Part of a small language model's weights.
Size: 11 layers, width 128, MLP 512 GELU, vocabulary 2048.
Architecture: untied embeddings, attention and MLP in parallel.
Training: a variant of SOAP for these matrices, 109M tokens, 3500 steps.
Each number is 128 + 32 x the weight over its row's rms, rounded and kept within 0 to 255. Layers, rows and columns count from 0. The size above them is the row's rms in percent of the matrix's.

# layer 2 MLP down (transposed), 512x128, rms 0.186, rows 97-149, columns 64-127
size [113 117 100  96 100 101  95  99  83  94  98  90 115 112 109  94 112  97 115 109 102 105  90 111  96  95  86 100 108  99 118 100 101 119 101  94 114  92  95  99 122 108  92  94  95 107 115  93 109 101  97  88 102]
[[164 165 153  86 134 103 183 134  85 149  91 135 145 136 170 133 112 129 122 121  77 146  64 110  86 104 161 128  99 140  93  92 129 127 132 177 116 111 140 133 111 122 176 160 112 108 112 206  44 134 179 123 114 147 110 212  99  86 140 144 122 140  80 148]
 [140  96  96 152  74 100 174 176  77 180 163 157 165 120 130 151  97 114 135 131 191  91 165 105 107 103 169 154  62 130 145 100 134 136 192 131 106 109 117 124 154 157 181 148 162 105 101 163  87 101 180 121  86 173 170 103 157 169 149 130 146 106  70  93]
 [151 124 184 203 129 160 125 142 157  77 136  98 114 110 126  86 134 136 141 215 161 182  55 150 103 107 156  98 144 134 141 112 135 109 183 117 114 165 103 167  65 110 108 129 177 194  76 188 102 120  95  76 159  93 113 155  84 139 107 141 129 146 115 114]
 [ 91 154 121 120  66 159  83 112 118 170 110 125 138 147 127 164 121 148 134  86 171 103 129 165 136 109 169  71  96 154 149 139 200  84 191  79 160 128  55 135 142 104  92 144 113 136 106 101 135 152 128 116 135 152 156  80 110 104  64 149 116 137  77 189]
 [108 165 132 142 121 131 152  85 154 151 135 126  98 106 120 174  89 140 134 110 149 194  91 142 151 109 144 193 107 147 154 116 115 103 106 155  84 114  98 125  82 116 137 189  36 135 163  96 100 161  92  96 152 162 148 158  60  65 112 134 101  50 131 108]
 [ 86 159 115  96 139 102 130 128 112  89 164 111 181 166 132 121 108 161  70 127 122 160 175  87 156 109 143 118 137 148 106 160 153 155  96 102 139 108  89 145 153 148  89 125 108 161 112  84  94 166 138 132 195 147  98  90  98  93 100 132 149 142 231 163]
 [120 158 104 149 130 153 116 108 130 133 196 119 130 169 168 163  83 119 107 138  96  90 170  61 152 161 144  62 104 127  79 136 106 130  86 150  79 126  68 128 177 111 115 116 129 162 192 156 117 138 118 119 138 121 143 157 101 150 121 126 132  74 129  76]
 [100 179 159  94 141 138 124 134 155 122 140 119 149 148 134 132 133 135 180 198 110 157  88 115 110  76 160  94 153 118 158 102 107 138 163 157  94  84 116  91 120 105  91  83 168 208 172 171  91 114 185 123  99 179 144 122 123 130 147 142 139  80  91 131]
 [136 137 115 180 140 144 174 135 164  82 134 111 135 104 115 155 132  87 168 146 172 126 114 169 114 111 104 100 165 128 145  99  79 107  91 112 108  67  96 126 220 134 157 126 131 225 115 110 101 122 167 136 104 102 111  99 147 127  88 148 194 183 168 103]
 [ 62 106  87 153 116 124 116  93 102 161 103 114 137 164  61 104 115 152 117 121  68  98 143 106 167 147  90 190 185 157 117 113  76 159 192 148 110 175 137 115 102 131 126 160  98  92 168 147  96 125 136 182 132 112 197 103 152 124 105 110 120 125 185 179]
 [127 113 131 124 183 107 163 172 138 119 141 113 128 128 156 103 110 178  97  97 194 147 148 103 151 153 151 103 136  99 156 131  82 124  90 162  94 156 140 238 158 203 114 181 106 107 141 110 187 122 147 117 119 156 149 171 131 106 139 129 184 120 113 102]
 [113 123 168  77 135 146 109  72 100 131 135  95 132  80 144  98 142 131 100 180 117 121 129 170 139 130  79 137 120  81 125  88 137 116 129 163 130 120  79  84  91 102 124 164  86 146 127 158 180 100 140 124  97 128 102 119 140  82 149 153  96 162 176 177]
 [125 205 122 125 182 113 108  67 176 172 157 108  88 110 126 141 164 115 155 151  89  52 161 118 156 104 126  87 117  80 112 132  92 125 135  99 121  90 114 104  84 149 130 148 107  79 122 109 114  95 180 141 170 124 114 143 147  93 157 135 124 179 152  75]
 [143 158 133  80 102 183 165 157 101 145 120 100 141 137 175 172 133 116 124 137 140 146 144  92 145 114 140 101  69  87 100 104  90 153 171 152 109  96 139 123 176 157 111 121 151 165 110 121 159 202 193  81  82 114 115 139 130 143 130 134  95 200  93 107]
 [101 148 148 104 143  96 121 106  88 169 130 132  90  94 109 182 178 196 185 142 120 121 116 118  96 187  78 112  94 109 130  89 121 102  88 122 146  89  98 108 132 142 163  98  76 147 179 157  99 185 147 179 145 163 136 135 115  80 118 113 204  82 120 129]
 [173 122 167  50 180 113 119 135 115 175 184 158 125  93  99 114 182 164 141 157 137 125 105 146  66 148 172 150 172 174 163 212 130 177 109 104 184 143 143 153 113 165 119  94 125 158  64  85 160 109  76  96 162 132 110  86 142 111 133 148 153 152 150 101]
 [126 142 133 117  79 100 125 136  84 173 133 113 153 137 119 143 158  97  94 164  89 181 135  94 114 141 173 159 141 128 145  76 115 155 198 163 104 118 109 146  99 120  62 204 149 152 124 101 133 116 160 119 124 159  92 147 141 148  93  97 183 121 154 103]
 [144 137 127 120  76 131  87 111  66 109 164 109 155  99 109 158  86 144 129 112 124 127 148 174 106  93 155 167  99 114 112  87 157 141 173  91  80 162  93 177 119  64 182 119 169 119 122 119 170  91 133 108 166  64 138 144 103 125 163 127  74 175 151 131]
 [158 109  97 149 151 140 130 117 117 117  89  92 107 172 136 133 137  77 177 129 183 179  80 153 125 105  96 116  82 127 135 113 216 175 170  96 142 145 116 114 113 133 119 122 125  37 182 180  83  73 124 109 124 133 148 122 100  98 140  98 152 185 138 109]
 [123 109 113 116 142  74 165 208 138 138 125 155 145  84 141 138  93 139 124 140 104  63 152 149 163  99 119 157  79 116  99 110  84 174 130 168  81 121 128  94 152 101 176 160 152  91 137 191 180 160 126 166  91  97 127  77 139 152 162 107 165 107 115 117]
 [191 102 103 117 135 156 108 158  96 129 118 141 121 118  97 139 144  75 135  71 114 126 110 130 142 124 112 123 129 142 138 177 136  86 163 130 164 176 122  88  91  55 112 153 170 114 144 125 104  57  80 101  95  71 137 140 164 109 116 165 118 117 119 195]
 [175 107 110 164 130 139  95 157 170 127  97 163 165 188 117  95 138 102  87  66 111 186 173  78 154 134 130 177 166 166  91 119 125 124 134 126 113 166 170 190 133 115 159  62 107  92  75 134 121 164 104 154 178 149  79 145  85 159 138  98  87  83 120 113]
 [134 122  57 110 132 180 106 167 112 134 161 166 107 104 138 191 173 128 105 152 138 166 158 190 128  95 102 108 140 124 132 152 145 116 137 114 106 136 108 103 127 115 135 113 148  82 148 134  93 132  77 118 119  93 129 119 166 170 139 113 132 103 102 145]
 [147 124 128 117 104 102 135  92 145 144 141 190 177 112 121 157 170  92 176 177 136  72 127 160 145  84 122 144 127  61 112 146 151 125 132 127 150 129 112 124 195  93 164 136 164 132 173  66  70 155 151  82 139 153 122 104 138 152  90 113  83 134 136 131]
 [167 104 126 139 149 168 123 119 141 128 113 149 116 104 132 120  83 121 135  55 140 158 132 153 117 134 112 129 147  59 176 121 113 127 154 135 105 151 110 100 122  73 116  89 156  58 180 152 152 118 162 112 149 160 115 118 160 152 127 105 135 117 170 183]
 [169 128 133 170 170 199 140 150 127 120 117 122 125 141 142 126  83 164 131 138  99 115 166 134 143 123 103 111 141 137 121 135 113 126  85 143 173  74 117  91  94 109  97 163 109 141 139 157  90 109 121 130  96 168 114  55 144 128 101 116 131 105  97 116]
 [150 125 131 100 171 109  79 132 177 163  84  75 179 123 128 164 120 133 153 143  93 121 133 160  99 139 112  92 106 135 159  77 137 126  91  83  99 150 109 117 118 105  67 130  59  95 182 135  97  56 152 116 136 152 109 155 125  77 137 179 176 142 147 151]
 [ 77 140 143  82 140 136  95  77 122 111 153 139 171 149 139  79 186 153 104 137 113 171 115  79 142  99 112 151 108 131 133 152 124  92 123 127 113 105 141 103 137 162 122 140 142 116 158 120  79 126 136 108 193 126 134 183 145  81  99  76 107 149 154 152]
 [106 156 157 100 161 166 135 138 161 168  68 149 135  83 114 102 176 181  84 119 181 174  75 114 114  64 161 162 126 117 145 131 156 102 130 132 152 163 104 173  91 178 130 150  95  87 109 103 115 118 153 149 150 123 118 124  94 100  89  95 121 195 181  98]
 [121 124 128  86  96 117 104  88 164 151 121 153  91 145 111 143 172 100 103 104 145 146 116 188  52  87  77 127 194 118  67 102 129 141 102 106 164 148 119 135 189 128 180 102 149 123 134 116 156 142 132 172  92 106 125 109 151  89 172 123 158 148 182 126]
 [119 126 124 127  65  73 155 121 196 153 154 130 136 144 144 170 129 122  89 116 153 121 158 121 117 107 143 142  46 149 145  94 100 154 136 159 115 142 129 159 177 178 133  91 121  83 154  90 216 165 123 136 114 118 185 124 170  82 122 103 107 171 173 101]
 [110 103 173 145 168 164 138  93  99  87 136 115  54 119 118 100  81 154 111 141  75 120  92  78 139 128 132 142 156 110 112 147 171  86 160 163 128  88 100  81 143 122 132 119 165 162 113 109  69 151 159 149  87  97  68  85 161 121 148 161 134 153 118 108]
 [108 167 152  82 121 120 101 123 182  86 141  94  90 144 107  85  93 194 149 106 159 146  64  72 116 166 149 153 144 124 107 184  72  56  81 154 162 139 137 110 116 118 111  85 124 143  96 197 116 121 164 140 162  86 120 133 142  92 146 144  52 109 133 140]
 [139 114 153 144  95 108  95  80 137  80 142 177 139 150 160 100 172 119 135 113 182 144 108 124 142 100 164 138 150 174  80 140 135  83 126 122 161 136 142 122 109 131  79 156 122 105 107 103 168 163 120 125 225 158 131 114 100  57 144  95  61 168 101 182]
 [150  76 114  83 166 169 126 104 137  72 172 112 154 122 148 132 170 118  78 112 128 136  92 141 125 147 129 169 179 121 163 119 191 158 124 123 129 147 138 125 144  93  94 142 116 124 112 143  64  86  81 193  91 142 131 149 137 101 162  92  88  67  90 128]
 [104 124  63  82 171 172 122 121 203 141 177 151 142 121 133  74  79 123 185 177  88 135 131 126 144 105  85  70 106  79 141  84 172  91 133 122  86 184 132 141 163 145 184 150 136 140  98 143 139 138 107 136 106 132 164 140  99 124 112 122 133  93 122 167]
 [ 97 112 181 127 120 136 113  93 133 121  93 155 125 165 113 191  99 142 103 112 109 170 157 160 128 117  77 121 132 193 147 133 126 107 120  93 155 170  79 223  71 143 131 153 125  87 145 164  95 132 149 107 150  83 140 153 148 129 167 165  95 149 137 191]
 [122  98 174 131 153 134 123 132 119 163 178 113 126  67 108 134 154 145 122 161 140 143 175 190  92 102 146 168  73 148 134  96 124 205 171 151 165 162 128  69  90 130 100  79 129 156  87 131 172 138 126 151 138 150  84 152 149 153 138 166 147 126 121 109]
 [154 103 129 104  88 143 124  54 129 140 137  71 116 108 169 114 124 118 145 175 140 149  72 124 160 101  81 134 130 146 150 101 114 174 123 113  39 111  99 146 137 170 180 143  81 138 128 165 119 133 124  99  93 130  93 170 119 121 158 138 192 147  51  97]
 [ 77 115 200 110 106 153 111  84 137 139 143 211 168 155 141 164 177  82  94 154 129 112 211 183 102 122 112 178 120 148 147 132  76 132 125 165 208 142 124 153 121 153 130  75 129 158 143 157 150  91 119 129 111 165  68 133 139  75 140 169 171 148 135 146]
 [130 116  92  98 113 178 137 134 108 135 144 122 175 135 159 152 109 135 120 131 127 116 129  85 110 116  98 173  92 162 157 139  64  88 123 137 214 110  70 105 131 111 134 182 150 147 114 108  96 101 180 138  96 155  89 143 133  83 147 106 136 173 119 111]
 [ 96 108 131 117 136 137 214 142  75 218 154 163  40 148 146 101 151 117 113 149  51 139 136 160  88  83 166 164  36  90 134  66 137 144 122  78 138 157 115  82 179 105 136 106  78 125  89 137 139 130 158 156 174  98 129 123 115 143 116  84 130 144 136 162]
 [136  91 124 111 145 112 133 173 125  96 196  87  72 140 143  88 182 137 172 148 142 110 104 159 121 139 114 109 143 146 124 122 219 121 142 110  94  80  67 115  93 124 113 124  89 127 129 119  92  93 110 131 122 101 146 115 155  94 124 140 151 164 133 134]
 [175  70 156  67 129 125 181 152 168 134  75 109 106 129 104 143 127 139  76 145  89  43 109 183 121  85 153 131  89  80 137 129 156 124 109 149 100 102 122 118 142 143 103  96 115 137 112 121  83  92 224 122 116  76 103 124 126 138  75 145 128 125 149 128]
 [142 159 189 158  71 135 112 137 122 101 129 138 153 120  78  83 104 218 142 111 145 108 163 164 141 166 143 123 115  95 159 156 155 169 153 122 107  93 178 113 145 113 116 128 109  99  94 153 151 141  85  82 131 110 137 128 157 132  90 167 186 103 108 181]
 [131 169 158 159 106 159  94 139 148  60 136 122 114 182 155 165 180 134 135 118 107 121 142 117 129 157 166 110 160 115 107 148 157 124 123 105 183 139 177 145 159 121 147 106 149  79 137 112  61 116  48  74 111 121 147 172 181 179 141 143  97 155  20 155]
 [146 167 145 134  83  72 129 171 127 182  72 176 118 131 108 129 154 112 184  85 118 126 125  88 143 129 177  78 135 115 132 136 104 125 167 121 181  85 150 151  96 147 141 173  94 185 115 135  85 146 101  81 122 120 110 116 117 136  78 175 151 125 136 201]
 [174 127 154 160 154 179 126  92 131 153 113 138 170 135  94 174 170 172 128 113 127  96 129 118 139 150 161 147 159  70  93 123 119 107 155 133 144 161 149 163 119 117 137  71 141  91 180 176 157  71 100  96  92  90 129 132 182 146 174  93 121 112  97 113]
 [113 107  73 130 109 120 138 145 183  64 163 133 139 151  93 152 126 117 168 119 103 118  59  79 103 140 125  86 123 170  84  96 121  87 119 158 122 137 122 149 148 190 144 153  86  85 168 149  81 137  76  97 165 109 134 119 117 164 119 143 143 173  98 105]
 [ 99 150 141 118  56 136 116 143 161 121  96  80 128 137 103 103 159 119 109 122 172  76 106 135 111  93 164 178  99 144 159  81 118 209 171 105 158 153  96 114 177 153 172 179 169 152 140 173 155 142 122 112 117 164  97  85 145 162 129 127 106  95 152 119]
 [106 160 133 177 176 186 129 116 145 166  97 142 125 114 113 137 138 110 148  76 169  48  94 142 118 161 154 138 139 189 115 140 134 139 123 135 156  90 118 115 173 163 142  94 181  98 185 151 113 132 100 115 125 139 154 152 212 146 146 153 123 149 117 130]
 [111 121 151 152  81  90 168 106 130 121 140 111 108 122  89 108 177 150 132 138 107 146 129 126 142 144 123 117 121 141 145 178 115  96  56  95  96 160 163 149 165 107 149 145 151 206 109 176  42 116 137 126 198 102 170 103 149 138 131  68 161 121 116 159]
 [119 103 154 181  86 130 116 127 119 187 159 157 137 147 141 150 165 212 127 109 133  96  96 192 124 118 149 112 171 182  92 135 138 135 133 122 157 169 142  93 132  71  44 137 167 108 120 197 144 110 136 117 151 108 133 186  95 106 103 115  98 124 129  48]]
# layer 2 MLP up, 512x128, rms 0.2, rows 98-149, columns 64-127
size [110 107  97 111  97 103  98  91  86 106  88 111  92 102  97 107 106 101 111  97  99  97 114  84  95  92  89  94  97 110  82  99 123  99  84 125  98  93  88 110 103  95  89  94 115 114  99 113  99 110  93 107]
[[103 121 118 129 116 131 141 150  79 112 122  91 133  79 126 106 117 112 169 175 176 155 117 196  88 173 143 140 107 106 115 143 123 158 133 159  75 121 105  51 138 122 162 130 167 117  75  90 130 153 140 154  60 144 167 107 146 150 141 173 140 139  34 173]
 [182 116 160 146 127  86 184 137  96 140 139 123 151  97 140 151 143 111 120  66  95 148 154 117 123 180 135 141 157 134 136  51 123 158  76  97 130 107 124  54 153  83 126 122 174  94 160 122 116 154 129 186 134 122 133 133 145 135 127 152 146 137 178 117]
 [ 99  99 116  90  57 121 109 133 110 154 120 173  80 153 123 125 132 161 153 132 108 137 114 124 152 193 142 105  87 142  87 109  97 169 155 178 214 170 155 130 179 162 146 148 141  57 178 184 166  95 155 150 104 182 132 156  95 165 126 122  92  96 115 120]
 [ 90 103 142 173 104 174 207 102 157 162 135 102  98 170 113 179 139 156 126 127 134 195 153 145 104 110  88 139 107  96 116 102 163 131 171 157 185  82 164 103 144  84 139 145 104 140 105 124 101 129 100 126 102 181 119  75 172 123 127 134 181  94 140  90]
 [151 151  79 135 155 174 135 124 107 120  70  61  87  93 192 135  90 130 115  60 126 151  96 117  96 158 125 200 152  61 167 166 107 148  68 116 115 183 168 105 114 125 124 122 108  84 147 155 108 119 142 114 129 165 120 146 128 126  60  74 143 185  60 153]
 [131  81 140 113  99 109 114 162 137 123 104 108  58  86 188 125 169 169 118 129 130 129 126 191  58 113 163 130  92 152 190 123  86 149 111  92 157 120 170  90  83 130 108 147 127 143 123  95 101 189  83 151 137 165 116  66 132  95 107 174  90 162 146 104]
 [160 122 118 113 122 165 108 151 156 104  88 116 137 155 167  90  99 105 155 118 157  67 111  68 142 158 117 166 131 163 144 103 128 179  73 140 136 179 167 156 116 123 134 145 106 186 113 102 129 154 106 179  85 184 147  95 134 156  69 120 187 189 162 126]
 [ 85  92 135 172  96  53  74 136 105 156  97 141 126 145 183 112 161 153 120  68 119  98  79 132 116 109 128 179  89 110 119 132 134 148 134  96 124 123 145  98  56 144 124 104 103  87 107 172 114 146 106 115 141 171 160 118 105  86  87 113 106 117 129  69]
 [129 100 142 143 137 177 134 115 119 151 142 156 105  93 114  82  95 161 170 162  94 108 134 127 147  97  80 133 164 117 111 179 124 147 163 237 138 186 136 156 167 144 128 141 119 174 105 135 120 142 154 122  86  76 134 167 128 201 176 144 152 109 156 187]
 [ 62 171 119 116 121 142 144 154  92 132 131 129  57  90 201  80 128 146 165  55  98 116 154 156  90 104  80 148  73 148 136 182 149 170  98 122 169  65 139 125 130 117 137  97 124 158 157 124 111 106 131 130 151 196 108 128  95 207 125 147 142 160 118 186]
 [157 138  95 112 169  82 112  81 105 133 119 178 164 160 135 138 189  91 148 132 110  73 140  48 116 133 170  87 162 182 136 143 129 110 166 193 102 142 120 166 175 110  61 114 140 139 123 131 176 106 177 131 159 138 140 184 175 110 123  79  83 113 168  85]
 [ 55  88 178 138 116 142 116 150 162 128 123  91 134 103  99 111 171 122  98 119 159 107 143 198 120  95 169  80 119 125 164 107 136 140 144 126 148 134  95 113 103 100  87 193 140  97 148 119 109 126 107 183 107 156 150 117 163  73 110  97 119 184 159 141]
 [134 161 130 109 126 124 134 135 124  74 103 111 173 107 136 121  91  84 168 136 131 176 104 140 115 100 118  71  99  53 109 111 108 127 106 134 146 151 141  84 212 120 161 169 195 193 104 111 109 151 180 106 131  94  90 150 134 173 150 156  94 188 111  98]
 [127 153 147 130 139 108 158 121 136 138 103 144 126  73 133 159 139 180 142 106 164  87  59 106  89 143  83 123 137 101  61 110 170 140 136  89 125 178  55 138 146 106 126 100  86 141  94 126 129 193 117 207  95 123  87 171  97 134 120 128 199 124 101 180]
 [139 160  91  99  54 140 106 136  96 134 168 104 175 161  86  86 102 135 128 114 127 165 123 178 123 126 130  94 111 137 114  93 137 109 150 130 161  91 103  93 184 146 125 168  79 120  79 148 104 127 117 113  86 116 133  97 191 162  91  86 129 152 185 122]
 [116 170 128 143 114 158  90 153 130 139 171  88 184  99  81 177 119 118 157 148 142 135  37 120 161 144 111 153 128 111  70 132 170 119 143 102 117 148  99 183  94 144 111 171 117 105  77  75 129 131 119  89  97 100 160 155  79  97  90 204 131 163 149 102]
 [117 134 111 198 160 134 142 175 102 132 126  90 105 110  65 121 100 158 130 127  92 103 126 178 138  71 137 126  97  91 163 151 143 151 187 148 161 135  98  67 112 134 175 130 195 116 121 171 117  90 129 143  96 124 158 142 171 145 176 120 199 127  78 140]
 [107 125 101 179 176 128 165  88 147 108 124  66  96 120  97 153 106 125 162  77 130 129 142  83 158  91  83 110 113 144 128 153 169 166 117 106 150 149 151 101 110  97 163 212 123 107 142 141 108 110 107 106 183  92 176 138  91 183 172 118 116 153 139 151]
 [183  66 165  99 136 125 128 197  81 119 158 123 149  72 134 151 133 176 101 146  87 124 110 142 170 154 123 127 103  92 150 101 138  98 154 124  93  95 106 104 117 139 154 108 127  72 131 115 143 171 152 145 113 121 196 164 130 113 121 104 144 116  66 142]
 [101 124 102  94 129 139 111 105 137 149 147 149 140 114 147 125  47 122 164 117  88 183 108 137 124 132 180 129  56 148 153 102 148 154  85 105 161 128 167  77  98 164 164 111 128 117 160  93  93  96 111 177  64 111  61 132  91 163 167 155 108 153 119  87]
 [143  66 157 103 161 160 154  97 167  96 182 167 108 113 126 138 116 105  88 117 140 149 113 101 111 200 135 101 170 104  90 140  70  98 196 158 155 152 195 170 140  89 115  84 111 116 109 129 183 114 165 112  99 137 114 113  98 107 150 126 162 166 102 149]
 [128  92 188 154 142  71 122 120 149 146  75  98 130  98  98  97 125 121 134  81 106 127  77  84 123 158 137 170 163 143  99  66  65 159 101  85 125  86 119 115 114 124  85 140 153 169 153  91 116 151 143  95 118 168 122 165 119  97 121 121 130 140 135 161]
 [137 143 101 132 102 109 165 136  60 106 134 118 158 117  76 151 146  99 112 144 147 142 151 125 126 121 203 153  80 100 104 145 143 179 164 154 157 119 109  95 117 146 148  94 105 111  88  95  90 162  90 169 158 199 112 176 111 124 121 134 187 166 105 168]
 [181 106 143 137  80 104  89 117 110 137  81  92 160  81  98 178 117 132  82  85 120 180  74 172  96 140 135 147 154 159 112 192  92 180 184 162  98 115 147 128 138 104 124 131 125  92 171 167 126  77 174 167  53 143 133  97 109 171 127 134 159 134 101 124]
 [163 136 167 125 175  79 170 106 140 152 105 114  82 126  57 168 115 115 120 175 130 153 217  66  99 115  94  97 153 154 129 152  81  83 147 124  98 235 136 101  94 137 124 153 119 127  71 113 164 183 120 115 114  94 161 144  85 144 113 133 135  83 159 120]
 [131 120 146 115 136  89 128 101 164  96  75 102 120 109 108 145 109 118 138 125 173 110 126  95 141 200  87  54 146 101 150  81 184 150 117 130 134 188 151 184 127 110 192 127 104  87 109 126 100  86 163 134 115 156 172 135 118 124 167 189 149 126 100 112]
 [124 148 165  97 154 171 153 131 158  71  83  80  92 116 185  85 130 105 174 133 121  98 163 109  99 134  95 153  61 134 169 122 140 150 152 144 125 121 142 107 132 105 144 188 124 100 142 126  78 136 116 131 118 184  88 208 167 154 148 129 139 131 144 185]
 [118 137 187 121 143 127 134 110  96 207  77  83 117  90  70 169  99 141  82 162 173 169 111 143 125 148 128 150 173 108 152  90 115 156 126  86 155 172 188 173 144 156 163  99  77  68 125 160 133 126 132 143  61 134 132 133 108 144 164 120 127 181 135 149]
 [166 113  60 141 111 151 199 109 131 104 132 102  78 141  96 112 124 191 110 129 108 130  96 110 112 141 158 101 132 150 130 130 110 117 143 119  94 164 190 104 117 136 162 124 125 176 198 156 127 148 181 175 118 118  98 179 174 147 129  88 108 186  83 191]
 [133 138 142  74 142 163 188 122 145 115 146 149 124 124 103 123 123 158 119  95 129 141 215  90 123 136  83 132 155 126 172 129 137 141 106 145 125 166 145 102 142 158 189 100  95  52 133 122 129 111 123 108 123  87 145 184 140 160 114 100 171 119 142 116]
 [183  70 131 107 140 126 119 112  51 111 155 142 123 154 123  87 105 164 104  80 114 111  91  98 127 122 135 146 160 107 121 137 159  74 151 174 114 109 110 104 150  83 140 112 180 163 115 148 100 154 128 145  89  91  88 102 136 163  89 146 211 129 114  92]
 [145 167 136 140 134 130 115 168 129  98 142  89 115  98 159  71 150 165 136  61 115 137 106 109 187 210 153 170 127  87  98 192  88 104 124 131 159 146  93 117 160 162 143 105 130  78 102 148 116  98 143 148 127 101  87 157 132 136 137 115  93 145 185  91]
 [129 134 119  87 122 143 152 130 142 119 157  96 130 137 107 138 114 181 190 118 110 127 140 156 154  87 123 138  53 135 136  86 156 146 149 124 196 106 130  51 117 101 125 112 119 135 191 122 126 115 179 180  59  65 137 195  87 132 181 107 104 129 119 118]
 [152 105  94 105 104 171 129 126 132 135 101 140 119 170  82 102 138 129 106  73 124  81 106 175 145 159  77 145 157 102 139 159 152 127 151 221 134 161 125 155 146  83 152 136  78 157 139 115 104  90 153  96  91 172  82 167 138 130 192 143 162  88 115 122]
 [149 169 161  97 112 107 134 142  81 114 157 118 157 131 133 101 114 128  86  59 104 165 121  89 110 155 117 150 135 168  91 138 109 120 142 133 113 141 142 102 120 126 150 128 110  96 151 132 102 185 203 168 138 149  75 123  85 118 139 123 150  99 103 200]
 [156 116  84 161 136  85  95 137 191 114 141 112 120  89 173 169 157 129 186 145 151  53 115 103  60 158 111  47 193 159 178 125 102 138 127 120 139 162 106 132 164  62  67 151 131 145 103 104 128 162 143 142 209 168  79 134 179 124 146  62 108 147 103 143]
 [ 97 145 133  67 135 175  96 119 168 112 106 164 157 146 111 129 137 157 121  45  74 162 140 126 134 156 155 163 165 101 136 149 111  84 107 124 124 119  57 148  98  90 106 101 222 123 132 136 117 147 154 120 179 162 169 147 159 100  78  92 180 122 159 200]
 [ 88 145 139 175 126 129 123 144 101  72 141 164 155  97  87 145 142 135  86 137 167 152 135 120 167 111 168 124 151 169  84 174 111 144 136 144 103 108 149 118 150 137 146 174 190 109 136 155 122  72 127 123 174 124 118  63 146 153 104  86  61 152 129 107]
 [ 92 125 129 113 105 107 108 128 141 150 125 145 129  79 113 110 186 117  89  99 135 173 201 192 115 145 105 102  72 116 145 147 153 164 103 167 148  57 118  81 108 108 142 136 176 165  73  89  87 116 115 161 166 104  95 116 119 142 136 137 145 130 129 159]
 [ 90 148  64  83 149  81 112 102 108 137 163  95 170  85 150 113 152 136 171 111 123  91  98 159 144  92 107 148 119 179 164 150  94 153 179  65 185 119 106  96 147 154 142 124 129 110 108  71 136 137 136 106 110 120 154  67  86 104 165  87 211 139 128 113]
 [120 114 137 140 214 153 191 118 129 183 151 152  87 166 172 121 129  96 130 112  69 189 117 126 137 125 143 150  75 127 182 120  96 169 108 130 118 135  74 132 193 135  94 101  98 120 105 103 165  86 183 143 112  74 133 169 128 156 160  95 129  91 160 148]
 [ 98 111 126  98 156 113 149 104  97  88  93 113 136 137  85 132 157 190  82 154 139 134 113  93 133 175 120 100 173 175 168 117 130 122 164 212 114  92 100 171 168 151  95 160 131 139 106 106 112 140 179  99 123 105 182 174  84  97 156 148 199  74 147 137]
 [132  65 222  93  99 117 161 149 142 140 128 177  85 117 104 151 115 114 113 180  78 104 148 142 111 109 105 160 163 138 175 129 125 146 124 125 150  75 171 107 102 114 153 118  58 126 114 129 121 119 165 144  36  97  74 126 100 100 148 124  74 136 158 117]
 [132 132 161 140  87 178  75 164 143 153 147 114 121 141 166 175 124 153 124 147 113 121 151  45 142 204  90 101 104 104 106  72 138  73 118 176 131 151 114 100 151 101 157 133 112  95 101 163 105 126 210 110 119 178 160 126 149  91 119 129 136 117 124 159]
 [124 127 108  66  76 147 165  83  90 154 130  99 135 144 133 159  99 153 136 154 155 123  88  81 157 160 136 161 145 110  63 116 141  42 189 145 108 132 168 100 142 138 146  75  81 142 113 113 168 160 145 156 138 105 122 124 161  53 147 127  44 130 151 179]
 [ 62 129  88 112 146 137  98 185 105 113 109  88 110  85 163 136  92 170 101 114 116 153 121 113 103  77 141 128  47 132 128 125 102 117  87 103  96 115 121 172  83 125 144 144 107  82 148 117  70 132  82 152 157 176  89 108  89 158 147 106 113 160  99  87]
 [ 46 111 157 168 135 125 124  35 142 124 153 173  67 110 126 167 142 157 119 138  79 109 136 137 168 199  83 123 129 189 117  90 140 163  93  98 176 136 123  99 134  93 155 142 122 199 156 153  84 107 146 173 116 104 105  96 104 124 165 133 182 106  67  94]
 [ 91 167 183 192 120  92  78 120 142 152 119  73 119  47  66 155 159 146 112 100  59 192 196 115 125 152 138  89 137 142 107 130 131 141 104 166 109 149 187 183 130 106  84 147 162 113  74  94 118 138 119 115 153 134 146 190 141 108 150 149 130 159 147 167]
 [133 160 122 110  67 146 131 144 186 153 123 114 164  98 129 122 162 116 165  90 161 188  91 128 129 126 124 122  87 160 107 112 116 202 145 111 120 123 116 146 170 164 148 155 155 152 116 116 180 140 162 122  90 116  75 146 123 209  93 162 162 114 123 103]
 [180 125 115  82 159 131 121 151 103 169  86 143 149  64 130 158 141 130  86 111 159 146 142 157 125 153 148  88  32 145 107 155 166  91 136 115 157 104 159  97 142 122 143 102  96 189  97 156 123 169 127 126  95  84 156 116  88 153 134 136 131 132 136 148]
 [180 159 167 143 137 160 154 149  95 111 141  84 113 140 110 108  75 128  98 142 155 111 165 174  91  93 207 173 120 137 152 104 135 195 157 164 121 124 112 119  99 218  90  58  81  94 135  54 156 171 149 132 139 180 106 185 137 108 150 117 163 111 114 179]
 [155 103 124 122 162 199 122 125 119  94 124 106  99 167 135 108 118 115 143 168 152  93 111  79 166  89  71 194 102 123 105 121 153 170  96 171 160 133 137 138 100 174 127 127 133  40 128  98 120  38 159 189  91 104  96 166  81 145  90  57 115  97  85 121]]